config.toml
n_layer = 8
d_model = 128
n_head = 4
n_kv_head = 4
head_dim = 32
d_mlp = 320
vocab_size = 2048
activation = "swiglu"
norm = "rmsnorm"
norm_place = "pre"
norm_eps = 1e-05
positions = "rope"
rope_base = 10000.0
rope_fraction = 1.0
qk_norm = false
attn_scale = 0.177
bias = "none"
tie_embeddings = false
parallel_block = true
init = "normal"
init_std_qkv = 0.0435
init_std_o = 0.0435
init_std_up = 0.0435
init_std_down = 0.0
optimizer = "cautious_adamw"
lr = 0.00212
lr_mult_up = 1.27
beta1 = 0.9
beta2 = 0.95
lr_head = 0.0128
warmup_steps = 484
schedule = "wsd"
decay_fraction = 0.651
decay_shape = "sqrt"
final_lr_fraction = 0.0
batch_tokens = 32768
seq_len = 1024
doc_mask = false
train_tokens = 133700000
steps = 4081
dataset = "wikipedia_en"
Each number is 500 + 40 x the weight over its row's rms, rounded and kept within 0 to 999. Layers, rows and columns count from 0. Numbers have three digits each. The size before them is the row's rms in percent of the matrix's.

# k: layer 3 attention key, 128x128, rms 0.0846, rows 27-47, columns 0-127
# q: layer 3 attention query, 128x128, rms 0.086, rows 28-47, columns 0-127
# v: layer 3 attention value, 128x128, rms 0.0658, rows 0-31, columns 0-127
# o: layer 3 attention output (transposed), 128x128, rms 0.0686, rows 0-31, columns 0-127
k27 072:567526434526508459504523498530512596536456487447500489446494547507529522497493449529504487448487446505457459451535515482444504522507463497465505477499608395522458468522472466577543516454473470487522491560443524572507521415537509554470531516538501494502518509502540511502569526466524497402493452454484485515469521531493509525498501509486458501464549541487608556544478527536591534610521
q28 103:494495463484500537504508515515520444486527534477507449482427515435499451482525441588581505532491487492487472469454538580462475495525486481553526504519540465548454489464533560473521483483481470518494577577451445573533460467541435491554448499568530519513491510580545500510519473480474457522475471549434608525549499534548528545455461542474508529448515394556487517466576504461465533482453
k28 098:516548542503533464417527498507558539560472515554503494568472489482493538463492441527474494519550453567442471531480455447482499489538521503566547519536508420523564518483514565475501446473477450489525458477553518529446484510485462406478566459604487470565443508487487481482485520424409451566509548514537497496532509476453532477533488472457496527584522474502474502552467453463535430523565
q29 108:438525476531561464575475473485493472560521497476448561475518518534435423410433508523461486537589478476532516503436497493457438512525525487422530543527513528489417490436453493605517494509553515489444517546419471522470489511495472497420491524489505468550454514483526506460501484534444445468518546562449451447466547590495484504516477543544515499468488471446521499491421488480460519514474
k29 107:474480485526484480503463476475523496453557479556443492527540453533495494538547518515534509478470573484535487421525484443512532453510544478467454461549520556577611520480485492507496487559543441432537527461567489491489435530503444487528445523498484553441467526586549513550474485556530525501493475527493562539543472566546465548525537450443584501493557497438504483454573487484423506464450
q30 111:473424491522492498389485497502453510506478506480497495506482503513464436434540439533426526541510519510498472436503493479474491438506520543550486502570484509546490510477495534523437494539432468481629502505531461467431547530579487476476519491483553448492528480511488509574548503494510498566447533466384519472540529480538525525496512590465528544444522418485471527425494467515466464577497
k30 103:485599493531526490557566474505522498520526498453490463500508550501502479478442501542533558453499511531394553514507546417509552471505508446426522509518529443522488458464486479482492580390473567487460510537515506499580506496518451399454473498540529514518536470537543498474449565489480505437537562539512493537440440398493536511499473466449499475560511538516451523460492528502441495464488
q31 102:481436475516555476485437481540476504422488491488530499527523461554477539478528556528455553554443507481414510462470475479509440515529453529555477469457549526606491557488496516542507500454512455527486504504481485532505524478512538541439519598529542414491457533547481571438568538528511535414523458472453491459513482599585552436517508504467496527474463479454481533473448518528500516554484
k31 094:482508520538490527562505510491564487499458503518435489478476494545562468508515509490471595488503548498499488571472477477532535474457512490524456475508508499517371535566488491482508525465486508449460510484581507490419491508522555460511555530470480423457505555523502478632424506558533438457507465521588535461490419469498547527527568506464528443490555518492498460566558562510491504538505
v0 093:522477515491492532568523409494571454527565500541492529494487552461499599483453451507503577438488492508567475464464485446522431608476501461499524508421499511527453522539508523506491513545527517503489478465475502521471530486537485457509456475519470433567494529501470480567424492497541411519506501514453428414440453477479507471560477502493490464427498388520480505454500559546492476497477
o0 092:443545540491554481478543521496471514515477506516475495471491482483439491576489496534507478542505548505468507485444508488551454517492572462483487538436522499467575469491461478472531534514532525568497526544570471450468463536432363396546515510527495562493499497473497520552558493462530467477478527447477534449451440414492460531502523460559478505479470411496510394471523569458488460496544
v1 096:499486524501528518556431593485487532411492524506491484526499397605502524554506468538500493469473540420451457460549543514467530458497402535563508443519440514443518494504524501487487535486506487496446441540474515539384479502495450531501495498501488496470524505495520571506540561533479533535474469403473517460581485499544496541498497518553530471499514565507498446525497448516468419540544
o1 096:420486569529504538451554547519437501519498513549542463457490552508470456430503503519501515467601521493440498509477444510493542523484526519526548482495516543566454492493476486501446400506544567539561455445568514537508566470534592522470545465488505480492448517560537541489432477600489485522500519409504499487526542521504520476470479542426496524504483500485515560472515472540419521561455
v2 102:483473477488424487487500428503581491538504425546529431506551505467486625516484548440547566493489549502431528545462515428478516455520551512504517522510492529503532526550532447483546451495500569578504509507536545536573548514512465458548442483486542438390484526482566501504511516512503457565491566554486483524511543471412472482495471503483519516524503547521493566551504547468550495495483
o2 100:516501500511458410499497442507526523512496403416492512497574451509492540571448480577508536499415419453508575562496462463531496464547538535526452489475517538500493513458396440502491507507486498493493509484504582484550448532497441483487467524482505505494565524551503485490447554444470549454529571545522500583424472509532469508482521477473451457544476547493473456495523506435569482470518
v3 086:494463469490538503501495465515485469500526467472462512537441448445508427565515545549556441484499535471497521507490478574459548422469527517525493501525525514463554450457461535489541489517508494500607568543522505450511437512520532506545487486497547583418427486562474547496502475549398507433488490512546495543513479536567406486546525474508417437504476530497511476464534473521474419439515
o3 090:482484531452447529488516515492507495471442536471585446557536523488596524464521473441468519503512392496444513506576438533476536458512418551447507465528533533492453560537567486444497418507511460488442477493527469512487533529466497537463517454563514512471495513518486589476481424537489596467566432499505498501536526529458515510404504523500505448485520523507473433493503470530532479455446
v4 102:493489519547468530443458505481497496546527487511495597515531524386440517508473529471423472527491508575533526570522446482479590492552524477485519459503425504478461575536465490524482489533559498441492452518546476449498529551440493462473508522456497495577417408469465530458491517532493478536464536537533481557489407556483505519477491511560563520507482470444538541453553453479445501507522
o4 095:446549532548497448520406574464529533485511478514529530502557518461488466422543511475513511513454460567507516532544485453530480464471465512487484483478501555506480490505529473520433505556508391471460481531416457502467465518509511517498480585489497547481510567505443429490531520496542509484616516509512419456425523517520466420529496578471453527474428459506449446551489495517533512433503
v5 105:505428462504462537464564526456518524417453546593482475470496528475517524491479460461476516486480498460466489497491463484495492502506470563520522466516523457498523419527497507512498499480488479560445476489457553495513495555496449536571572469501558465469495414536498517476507497550514489593380550502478513516510564492499498525483454432477528526517510415516465563426522429417464413433532
o5 103:498494484467481536454481501530544498560536483468581510485563489462446552457482426450549494571437436513482468578536427464548518468490528568510497490545537488517561456495498466473504525457529513511525515518494535538504507430495526542521535550549525549464540520549502531505447551472484546602471468488503470489446507416447519545573477449502437443503515532562424536541426543548491513450493
v6 080:488446524536510501494499544456489505529489481479472561460488477575514459512499438506475463490496509429571439449502435526548485479467510453522483469586483499517556507501477458480488489496469433510478415449504544576373455525433454467469512474477526453487467499420458564511509481516574531501465468449444484503509476447523427506450540505491510479514480480488438482508470397475419467431464
o6 071:373510519463500499452456482457375477498431533563518521458538528432474544414513533545487478475454478498495454526524455508535490581463476501548503488565470553485529464542512462449491444555526472515520499480576469504433541536488577534503530469432577476481476466449487487495479470495496458522466508436467486520505542463567552485521485538517478544454441510480487453464482518502445524484427
v7 093:479477485469487486576506550481502470513539486517518454490588468456458451508534510577453564498477482575441476531529495443459493523510542500496446526449526517454502393454476483483542541475507566498575471508435582520568520496552553463487514510523493499440528469488548554564504435494534535491489533505491429541515547483433490475488462471488509457522488386552466555430506494468417524510520
o7 091:545466606533418546463534450541511492490542534538498477533540497512496572485485503502541534514466490492526467500543466531479549541550464528538446524510500508501459579491489499458525485462433507506497532474478449466568502463539434489475523471489477514490503484547454482514521466444495462539550488535490539500402447461475498522515415462469443436606545439575482487535432450494551572445574
v8 100:517474467505556460572476553516473548470487560492507474461475516613566506568512497566477533469467537477463575474517556529479551562509516567539506519482494509450545553521515488463511535516468447510536467511484535472418429464533511563466540475477495496510544480427515451514633510500469532529461537435432514447561517533546470510515457523530551517436573532489487501529485480532509465547475
o8 100:532459453529506562451568567510522528588467501564489461511471551523474523465490480452546509425631539503496499463439510576515501475539561483514489500485524401533501431532469437500528502523515535464513480462538560516557496471530574486489510431520469428517499472508561483490491475576439477529475541465453499492523542476461579475492512483500474548527534484505512552485447428494438517556477
v9 090:490497496460513536499493386409461497429432481513510475464533579462448511526487431528486561470565507635541486523475461512513483502522545469499495531512513498508556474492468512507497482522514494484545537453481581589502517458501509468474455472490498451430495474580559454538491491539460483634489537519494468511547523452468524481569508480479486536460523514485544511449466542452555459480498
o9 092:513511522490555484410468473559619442493474464458506525510573470506502454620499479515482547482485501501498466504477413491516490476553533486438508509546490501489531518480469514493588583530484512493500475485520490456489418487503427484468500508468504471538536574488514521531477520462465494450484497471516526454489488456466422480579517519470471457554499433505452446540471474541631445473469
v10 090:461593510484490438473545506483491521450464528551502484518461488486437519461553498483496535517413436475496448559509541487522509345480507477542451469588457493550489494476436460539506483507479500534459500506528483563498528454477536567531491455493427534453479559466505522478472505467573562478572479483519494531498485533525435457480590427496471541530471486478524507463517517505480452591500
o10 098:446501471476481461555465490430569482427549595459563484430559425482551483556501575524428534487567541471561495517477450487561545532533448536598492425533446590468468435481528494515500447474483464516511534489501471483507459461478489533525490474471518533487441492487539440496429522457562547524459495493506521520556463532496469548468500486496514549557485520495522523505481504523512557542544
v11 087:504496551500558496463460426478526509429533537460505505421513496586539452524482448504570444479455449505527526430440496506541515590506528440453500488542500528563420527510520535465481491518520544480552488517471454480489517469562460520394488457565482414529514474529470473527504508540466423448451485536506536497600404498488457469473511556466458471491488493474491479544479536524475508469471
o11 092:581492464450539512539516508484460456514453423527510533480481562485494413546508504440470461481492558475454430377476535555484483514429505495436583519503475501511563485505494510486559509520537508481483480567546508489521459511445481468522498503495447462526480532447501513536516504521493514512505523447429518424509451533651488463475520505525531486480518478438527537528527502412477425455489
v12 091:482463472526494489524516526518538453597521500508488498501486508468546459466542509489469634521484518519516450465485548465508491497491490444557522528406549557483467593435488483541489483490498479493538463520544492481507530512472581512512464505517474526473549502499402544516478453502581548462506449434464450473484452477572495496508484525550525453432513573512490425506597455547543426541485
o12 096:456542537510520558446560489527462536497536538544512471532497449481519525495455522525481524510548452459473541553538543575411507565532525517487446509419494470489520509528542481469518433450486536529475509463521488474466476557490533501510462485478455530505533460509497454430512443484471462496554500464452552480565526465413512526489540529519514545461451511473586549475512497474364600547572
v13 084:500424489477459559567506492494486468513506553429457515455526537542491485518495474527541529542526513473516538462489456525546496518502521552497578482452508501477453572514607563481532571516556464551496563525493479445514520555533432490616521516450515458540536440513539504483521592479443521587494479420451472449447535496490548511492438540549506546469519494538449475494526539484492543528524
o13 074:412443540472532555465464525496366540488454480542423556526497487520494550487511511494473480443452447479487481483476501498550509511469522507506391498470500448571541477577499513534471481548521557566518450435559490504560527583523529497425514496513520509488495523505515558512527525544566497473502443389527467544478527509489542446525468485531486540444440500472479493472437532519459516509467
v14 086:462484473485543586417553477495435515555539472495557572441524505546515527513564582494505497556513429565518504481518539495498513487552486437532431518459471476439533530481484405472467464474500545476427429483503482484565527514558487429400489468536462554521509495462479476476505518507520494496504461495483568589546511472490436481513467484487444564491503463484532584486502517509466482508441
o14 089:572512500502516486536448536439501497479494441550571540505517517572507486501477519535462559540567557501526485524534541535467439531485529520565467499564528530510482506545466520501545479453441470454457495563463590525588513525471448434517407499512479447512540471495496455541507570414499508453476518510482425443478519502556476405523495468430463490500441464501490489528473461470529515421458
v15 098:511451519503506533443543487507574532488551485573490543514492556440501487403482469461480513517518491528516462533466505451514454525505514518444557542602494522547548493515541480512491473512508538531492498521485376544517600498427503517513486550433495470555461435452471561417415550460503465470493496552551456530520479493540555487480514518490559520524499483488521547532508575431448458509464
o15 098:472518456547501456570484446454493496451511498423485524543499504435479484535573482564496455517436482510491539484492508469550489550466487503466518474527439513512513443515524461516475542502479490573520532569517464474449517521439526479552472625524539588502511491458489477530521518449579478500508566491459437540476452473507438529569464452531518457549374510468518459558457463477484477513550
v16 093:508541562499492510518428449508544511530541488450460511511517494503452452479515540492551490473463491523458529541469502573544533542495522506478541502510482495505500479420505484529527441512536609484589530516571492448449468499514605503552513470515472477539478462526456519552482490536483395398481513505556476593495426517449486479462494450455520493481444540429509490506497502551454499510608
o16 090:445546503475458467515504566433486504487457451482518493500443471471511389436524470455517500509447456539455434447546498499558525543485437555487516521498422509457514551530509558447497500510508484490457496513468478452520432541507451558534554488500452492506526582512495512479542472555509536480595520517404510470483508579546472476456440529492601480486473527457574479470515496470532492482425
v17 089:499537526494548438548438465532437539410569471446482422560455470482507499538474555544550490521458454477567525465498512509518548475462537473512460430474498499447555468502479463491536539518511549507474424544457540500402570498551510493538542435517436542533505488506508467457475466490461500478559482505572446493491493488522456529534588512460571448507463515455470558531512492534442529439514
o17 089:494509521533483463556511566547489462505490472573461459463466549490455495507588574477444543480460535515474519464518452553534498517521492546552483455502479512473479540505465502438487386488524476465538429529471537478524452412482550482475529474542448524463443516483509515511523445574474538458464469466464494482436494556458453449461466468489496447545500531462571400548478538490514522474398
v18 100:494587454506489504497438403546470485572534480455532524515543585487482551509479522509570472484537526496541551488496511543483439486505509532458496493479476476503506453563500534504487443527429480546524501479473539587560492502518590487533499403461472477536482572494495431514589541545432488505537544542499504524491552456472528437524485490536493550524545531476506511424429479479545559574500
o18 102:467515446470451444492459488538523545488393433466455484475457508579533482507541491488486482513474476575527491497508453457595504463477503478441455495530564497469511480488420507578566531546503529518446466476437516469488445556484412525490484472418552415526544485504556436540503549466490534498548516490533502509504460512537507471525493447489472499544543501497454401485499546510563485553447
v19 099:519520512482541525540511497492494490445541527518496525480461485501575552476534493488565508488491413405477431535560476480477457505456453477424503553468511484501515530494488459528508534506514472446549458536491482529408494526504527441481494527474496440341465433494546494499503502481521520575494513415450483472451506551489518533372479538519524511545475436510503452492532462461430479483535
o19 100:421436531559414504509513498472462531555530541485552566499544482507520458496500547452574564515499602483488428459510504490469487586542510498537502530519552533576468507382515502482466450523562522522460549491535503513501554513503576491524464459509506514489480445472493532535497416516507447478518497455562465502498501479444474543547445546554462521495540455519520502481467519550451554479418
v20 097:482439539548411464498563524511559508472450508501516533472501566456480514449481500461495529500455546630551531521471511583513469477450531497488511514534456501471459472417449521524496525568563457489456518519538447528466574524414536510470520566453533458555518495484442510522453453525442508518495498459508402523469502520534505509549543482503459421518487578518516443520496541496529491546546
o20 098:453509468459533510428433479542497471479485683515468521511481506489589464462490484491488525519474423454429506493502473403517526506459482552457520534412466468498536476508502501518404500510481520547537534488530448510439488537534517529481503495501502566512575505501532445512534462466527515469506516494388525478479519524420485471548556504471550502491476507452547478481472468459523538475532
v21 097:485490450493489558494520427488497482537492470535479556515507533491447557614416486543580493547606503575529508470496473472497460442562565512514518467512534522488486418520452506462518521486526505488501489508517547529557531530509529423468491439521560566505484510574542518576477487450433504489502523586557517501521496540449511511511467426413480492482467432488476507452485554493526479542507
o21 097:519536540492468491538451465478566461466521431524466520511522544502469522531517512505506540518462435575527508526502482492524496473506471477424525496489517551520491568529474558513515499538422480457465469457523459552465470486480411485460499496480443573501523501550514529486458571483496562482512460533598532527472462481460467467430537476491459463516507467530499362539522528559633498427488
v22 089:471516556457452531426541488522461504450490537505471502425479513387519427519463490488488542489476495531516459585526495483527458553458457481476508538483462512563468506565498530560476454497548453538467599523492454458476597496502520487442524536495477519456533454481517526459456476482551505525560501489450546523472501497506535455443452435494491482442501544532529474510500586520451454621463
o22 090:478533489524519526506488535528502468479485588493558524532453468450510538574456515493511456469538566461565506466508574480527477551469510507477465455446462497533444424449540543510548556482480557521579526548564422487519538576520454461523435563509537507442484527489524445422484402428574506505450536493526490551497487524493481552552508518517558536461456472515525543515474549516506498540543
v23 107:489498468540484489516510490485517511509494509462498491540482503577486541463540485502554486470433524492418464518482492464460503496442493526516432522432506524476469503563566562484495535522445515543475493512486501501518524544397499499536494456472450435459547510455489513537518547476422495458482514495421426531406526505441532551529403430517494519453541620515532469533518497571603459492478
o23 105:467428502484465437470511479522449544571515521488538431503404481566505554512525505541456480526517473558471515521478507494479511464516562474451472511435504493583488508404510463530503498523520547584466548489579527512561482582508511511515495498483562478555559454530499464446516493540489471501441527497461484516469490475491585480440490476533569556497560466441510571382494518467484509521522
v24 095:529478545522485536556485593504519495508499515549463580539471502470544446508547512519522546532429501415512533541588483414484454484500496571517504476533457472540455519493517475470503492464514497510464459513507448548472490538554488478464500518482562482451498379502513539482488511421515466538521500479463484462544563482482498581448438546427491510523457508536514531445498499537380505486588
o24 097:457514516517425505554605481504531495494507546514534539486542526538472504412512479510510541492496511503571465476487490525580439544435527464531513479456532516557426523468490509476391434475554495502486578449547454508502589547560527495526546523531429555500496464478503488459467465487527511548503510453544491563470497432467532523512431450464485488498479500533526525566454524498440526426432
v25 093:536556442497503522555534552467456483530488557541481568542497524469499511532503499496492546529465504544482518413555520471493514483517541591527492449493472499427441532453469458482496521480528505496608539513524498475508496499573455468467483554457493488646500459538525510514505494451489534597593573488481446495478570522474504481463476495447528515534458555559473492495497510515450571540556
o25 089:513472531485524546557481475527595487467526514526455509501535472506503533452552518477514546517457504506512515484468486555522500484501593451489419552471540486514461533531494496505441482552495464490464477434440482518564622475564472529520515461538415555504539447493495493444457485470585497502437497493555539533427476501418470465478476512375437546484520460579517493517463511497530533508495
v26 081:515527468516453452477473439544494478479466478507508516485511487487519382562527512560416557509490469473480529425513516495551429509482483469506528490421468558542491503475438523490522540502564586510546459522511489440460565522543536472485426466540493530574464471473522518477549494480494586471557496498523590565448496443458401521511477471497519486494507467467496524460467447438507482577524
o26 077:450539488476499522560535490478491499408488479546488447500489504414533511550475531484553491474497509523502499530524576556531447460506470478470434484509498541491445500519442462418489430498498568427534507466412549569485526552514523546484464446424462520424477540559522451466478445455482474467527483501493572411446476559481582473503482564496528494530521480548493475503496505558489573466508
v27 102:467519515503511577590482589539489494395453540513539488521497520599534522531536507536514456464477550456500483441527492509526546547463517573518438465512439513490430415494479552484514519524542468476478497520502528488396413504561487489490496476489502491496517517493456457467565537492435508535492532465491481411608500562493464526527433555451534460485539470523526475518451483499473513514502
o27 095:518443493467464498497526553490483486512437528575483496411515576559476513430500491472518524448571537539448410482490504462518484495478548460484570437468556484573521456487427460492492467559540477486538463472490493480612548457506587470411562456514456491507494504562521512538455464554516499506479486417463509472539543476488537481434516475491458480480551417543511504493492475492483476500466
v28 084:516541507462457477462481507498455600563502484551460486482495573472523408481469477494499494514544467463536457496524495478539485483561443479537543537636501506499569512525440515556525453498467473535458499500527412536443565492448485575499562555469537470467489486502538501458561487483558633452474528497511509505562494451531495514550538483530530526475533525478485499504497466558542530555517
o28 080:452512436552507515459510443485542484445457525504494482498586494389492522453543479473450485499563561512578515502522519477530502525527478488511548520523505479514471482511557489533501524539494561488581508502480399514459458538508558479500482561467595477480461436449518490476498474474503534593522512436465560585510587520438496515537492543506521539498427577499535569528484465558517518512491
v29 087:506593482443540503543516499513455434474534498516497416509527485427414573497477512486491456486509505471440446439535425484486488448502485500465451501480534485404465546579565500488457452489539530475504550483539550455584485495526572475507449514545468541495463479546531429518441429538448439559523519566526502549438506493491489438496504478535511497463525465500519525515479485580488490558493
o29 092:503498558528550462599440559515489451505555494437514478490506435500464500528499527486475503623522468501506501472521397474501516513504544469449421521507523553493525518521475557527540579493485437427497466550482477423559544510494418504451469521516556481534535489520434541448471493527488504468529472561566451483480452516531480474503467499529451476462518448592512457488541552464561471497479
v30 097:544500442556532431463470495487502512431505474524538507545486545463431521502513542464579573503553493481542571501463499507526438486513477513516482512441494505467437591561514418527468470505453528525507499487556497502510466477596412504534465465536432476509479523478517527422504465471533444447532559537498435497392511518483510483466434518475516500529461455462487516479522538440554589492474
o30 089:509523522468450453570509488491541546468532433488432500466488472487496482531533555502527514536442559458514555519457495548515517461493578470565466464508484435389479444538540475492516583523506484526477477468451583517567445475524466443549492526487467551597492513412520503471490527478448486469490483510494483444481393542464473521560550474525464496483442499523472476498542591454508522490499
v31 102:484551506456493449429525498494524566448562509462422544529459517461498445452482465457463538489465475474553532570501485512504550519509466445460475520520491509560529505524519497511485484566492520489479435498461453497434586498535493518429526541502495529492474423438559537506482538475607545414518460516503506566426434559489425560443525446459526520500504581504503464492544462480484482459523
o31 099:470569499525512443500467505524522505469529517512545483507431492416463506518526557471504492501553500516465484416510612514522465514487450560571531470493448519487421541480560509501470495469528464549521571568531502526439459509520526495549431522499525525438458504426531420466503444462543473486484527559509514464492515519504486517559435569510586537501501556394535579489492500501520528507545
q32 098:501465480491513508506437437515453524552601492495475434483545497466521524518475523523488485544475554497522450443538558529507557486454459525459482455517551530557475470589451554500481581531544460450492519524494532466436542430528579468478561499547482477513457453488562558535487540523545452555533539508505479521492483498448569482556533544518499564499491467503534510532453374517423482518491
k32 107:478525477526487472502563495480549522524424466495501490547488452504449518507500569442500475497471505586495498452527496479535524498569496500491551537486520545544516522506468494514466510494534560517427540497477523578486477474457394524475518468500488512503452475621511488464461493487499566562504435532473408532588581520485559548531565440503491522497542549557509557488540554556447473439449
q33 081:547489511445514517492455496509470516517594501531442479555569515488621507498519514520500453522445481524479423480489543515481522503414456500455486467511525537517465492498470569486529513523493522507487594510471461476474572465544559515472565540534511471457456569457489566470533529533530471553590480521454518553429468468516517506441551560442428513491548471494478552560513456458462516537551
k33 092:484472445525458490491520457527528522504485478501531473544525464409468497527463628491511518516466554495442451413527461478538453458553479505471514519483543574535443478436476496543440434501491502518491516491492554532483512514518458509543503389495486535547535482546543521489477521443466540495522507495486454515587450474482521597543449429430485495569546568516478522511542521571472481512442
q34 091:517486418515522533453475456538465485512588516505488520476559539501545473502491488502502441537461477496510521495508521457440510480427481471510462470541532508572524508498486563530501503531473503469438517468525495516465552474508600520434610515502497453500437527574532478521571495500505458579509497529531541621439520482479498582502524514449461498468489385435495531433496437535454515507513
k34 097:538484499513464508463499463490562553446605453558540454541515494473469500543457574539569502530485519469492437423497471511577481477553488544487500471476570551555487533440486505535441446504438462509472522521464526527500537483516528485486479412497525497514569436475526546498446528410520493502527482480541454496574470465523514553489506461491478458604469510498517501463560568583500508568497
q35 087:533545561412511549507548507479430471538467489474467497498506529554505492510514489447424513440467468491510545496466461508503430500549444517556609462471438410469571523538530464443575506507583522547549521418540534441483436517504525498462469498460562511481520460483500529548533489537504547473441456575577484506556489482582490497501510495538530431447479520529471501491506511523526491489490
k35 089:522500504442546506489443534536478482501468532552497514475444525532553452505454525531492518498501456446501553625497462462489564552467528489485521460511469523417474539559481491462502518525481577448481508499446478504500511467547539420418514545475468525468530510447461486548581502538524439462462544474514503469383540530449494496475478475456493551448494501536505508640513504488442475474533
q36 084:470441491453421503425491465485415509574463467486456434429502518462537504528389551500475464511515435497494503497522503457530440503538476494524499511465463501444494492563479529451513554537585545473523416460537471500461502543580391547528532457560525510548543426549558520528485495534502464469434502527494491522510518523469515525575549525549483489483486455478536502521476469523485554506459
k36 089:501477412517555480411441507526500504539434469559514492453507448445451483476416508518487414461483500486431453554500500531549524535509529465523536451479518503512474614601502492480489509500398508439474468507462465571487493504543554511437515590510452517535517484550501506485497509424483462461439494449465486494476513572493477461506495436480492545452529454484506511467533501531432464521502
q37 090:499464400505474490508485488566571526522533481504512487485499537499570503411389442498484572520442441518532525522518562451490513496461552536542481503500545490513459478496416579543425563508433547500426590567422503530465489451484492513531513521510419533454529555540543472470464542528495464491482539501446516476490539459484449490479502492466452492469502496554546505467513494426477490502517
k37 102:504485459526533488428539508549568537508523419508532509514497491496491468433363557461493404467452486467484477529491501487526509499504474507467522413447553451532513529513430525552420498430442516473410504549388492511497490470510518509524463514504483593546537445539522544522485505449505505460493551499517486482511472487495476442472537472479504478462553516603535469499495526476457448473501
q38 110:483491532468565516530498497414480520500495416501484523510578497555475521552537569514537484575410489442534472520474490557572492485532473486512538400508484401523519512494511497430512469577492496486522496465558472451508563440517510491456513474458498479457492540458474537541557578500537474570484505503536504597525516471519550480518520439495567524520495432467481500533560511480507538590500
k38 105:505520554484487499614500490477475464445540579585530467517424501565526513564620488479506552513544475521500509507488532535512541508483515487557493562566462473449470486485487456447523507467519504526587505481590508450479502495505470515501507472510463427463454562471426430476495507579476532620510486547550494488512499450517522486530466501497495446559504501521446524539512544509489559504534
q39 108:535528540497516498554468520468482497469488590511470474442467474532424510546522494467521522532573576486444475489504495509471538485485450457477481629486471519467500524536542411477544537536450461519573471429510500484509461586510418504481463470478509487467483420475506449501518474478507518502470462464464503470551502492408526574511424479555500509527499525481406461485439523565495507436540
k39 088:440486593517477485478438503440568545564502479499475503541519528540409532455499530528555502541496487451500474455416475496533479500532545493533490438480476561492523461536572506448541484540504443537518436486567473510498537553507502501514474498479515509513520459419436544485522537552492551554459548588506521524479507503561519474520555555487545574537434499475447480571532483507414458552456
q40 095:566517520531446514538533537578540463460535545479529497562448476490553486528493432464490522425521555525488543506537502572456532520476509517506473569464519474486488492383488542548459574450508499498481549530441538478507440513512466462537501540495544551530526531444442465404456490559417528465541480506528511429454455532518441508481502528507474463526544565499498505538520448501532466402492
k40 093:522457477510554546438545570576555535507471424455496542469539504449514475471381524500480465468489509452469524515510522503516493532524478520468524439433560525545502453446457517559482528471464517481441554530458481512508487394471467453532465482534494537570580522514480599469498512461499495451481534443501502473482476544473478428446483544565566497472551523513549478504467468450555468486466
q41 118:475482564445559523488484534418430462515422428503424510497559489537426482491534566516460506545423441480527438556457471508544471453505513499584485439497430495463497521547503517436527479549555426516534428477521487446520582521495520493498467490444477455462491520480516539570514511444516502547500482465483477540501520456526496459511470483524511538474465488474413443517504527445524537580489
k41 106:484525554442467530561476456437457449471489524532459489506464538556516525494597515505448506539481449505525472530484469553493502496461482522571489559496418510481508492501531446385596465565501514530552515416555471435519552574474490477474461513430480461462470510423491450543506554558540561549475477488473458533454516450526523476558509521509486530494496460495439503556462461524489536467493
q42 133:436428543435505485469445487433419500502439455506410503464527502540430550466505559540526488567500444476535432515454438485525450504501500507549462468506461540474491530571554484429563438557521455529521469455537481525474567538521504502483489479476497481443437466501493530580508510435514515529465456462468486540535560479527538476525473517528499565442453513478447441519475535507456479564459
k42 095:430483618417503520502461442416505477479498512485490455539503510539470506484556515461481514556525445471521493523424434503525484502526498546544498491471430529508474574571550503390568445546509514529554431437546481466524513576501467479464477474456529475498449524500479469556485567526481585511471474544501469540477462460560557450525525489468496544493486483508422548542511507529496505494491
q43 098:521525498474466516513481501499526476497480490486498450482529513438567501590533443462470526450483525486471574510544535471479489537506481533486514522445459460450538501484405413504529548466541589451445464521425512457547448552503448457443453449491447501484576498496501478481538436530516470472498486454550472530472473491421384545561529498528453447514554597515499457467512475470513488468504
k43 094:522501403526513496464525483564457590595463527485556568480487489496511479478447526476426459450517536562449522506571499480452471479533473533475452526551490530518515463487411471493464539596456479532406498513415516560535535532529483528512531524519558435543526459514505506499469521469514451520486539493466504433434538544459479544528478458495477537432481550441573487474528470519497501527509
q44 092:525458529524546574515501505462477517524472451618495479527534553489486487467510550511513500495384474462625451551494522489554515500516506455494493470474507432446508495516489542474497495495530451430496511513520482497481582421485566541492528457510513451417574560469519591525496523458566506511477548506504509595522573438462546486490470490527504487502504463521528493509558555493500545556505
k44 093:516496524570486488500533448445470409483544469481480505487500549468553512511547527467516563456457505502489459507354593491537443482527470484564500548527435522502443589505488456441506529480493573487589494541488510522526538464464492522451507516498476437486579456520467521543455521527461486469496527482490487494518531441587473436579517481480437435518489516531531519569512528510503454489493
q45 098:516538456511551496468497521521486526447464497460544522499433476429516471451443520402434432525468497518453498601456505596519541550470488448514534508508456508513485428400473548526528499502510481514475539493505451446498487516488460513474511508514484574528437587547467486411478551493486450505482473549453497513484501569549511441487543510432590517468501467558475540509513467496509559453505
k45 098:490527473413513565512479532497443389400543498485492508533565478493580469489526507479503535543426500511518454450454548556519577493449515508495452476488514474538500445422454537501481497513511582532517573513532428497502517461452474545515492493497513548478430461513479466453487483520499531483478460505500468576562440462456506390484519564477503495431520453524493439517506540465487479455540
q46 097:532487482506505509509572516540515516536557466459541464498486527508481500499499574423446474497415529444573493510523513521541511551546512509480643381485499418506521485531486466507456463489565493503442426574506513536514524399445544585484508441505528477464530483553462505544458510520517497486475559504476525508543553462487509508516494475492508435498428547523567539481526511493495472546528
k46 099:483471389481498491502526468453447460483473490414442489432559554486539566437471498549518518496487576515497512503437547449512394520423480520492539446491471537502451477518440473543554499492478561503501457486471517504440441489462489556472503510507488551474491521544536508580514473504498431473498451478569505494583591493564496514486547568474530450491478481475507429517502531507498425493510
q47 081:514500504560527423504508481557581514557530571538530517523430521471521571458535508523535466493526537548493501459521458463479529501596520530426575577461560482545532504479541534552467441476499479510481501530545487631439458466493514515537474482523552498537495531485494406546455548521441504529463516515468515447502504515480562527526438476466484521505542469474548544504499492594502517443473
k47 083:527418531573474472464518582478525483555474442454441545407504467445433546545461485561508446469509529402525539470451503519505498529486583427503510511489552512491499451572535557505527525436499481465483495482544486503450405514486515500507462482552433570507519527549487514520540473537475457525496494479510517536583528470559480543443495579498473503487520521487435439492537467481493443488514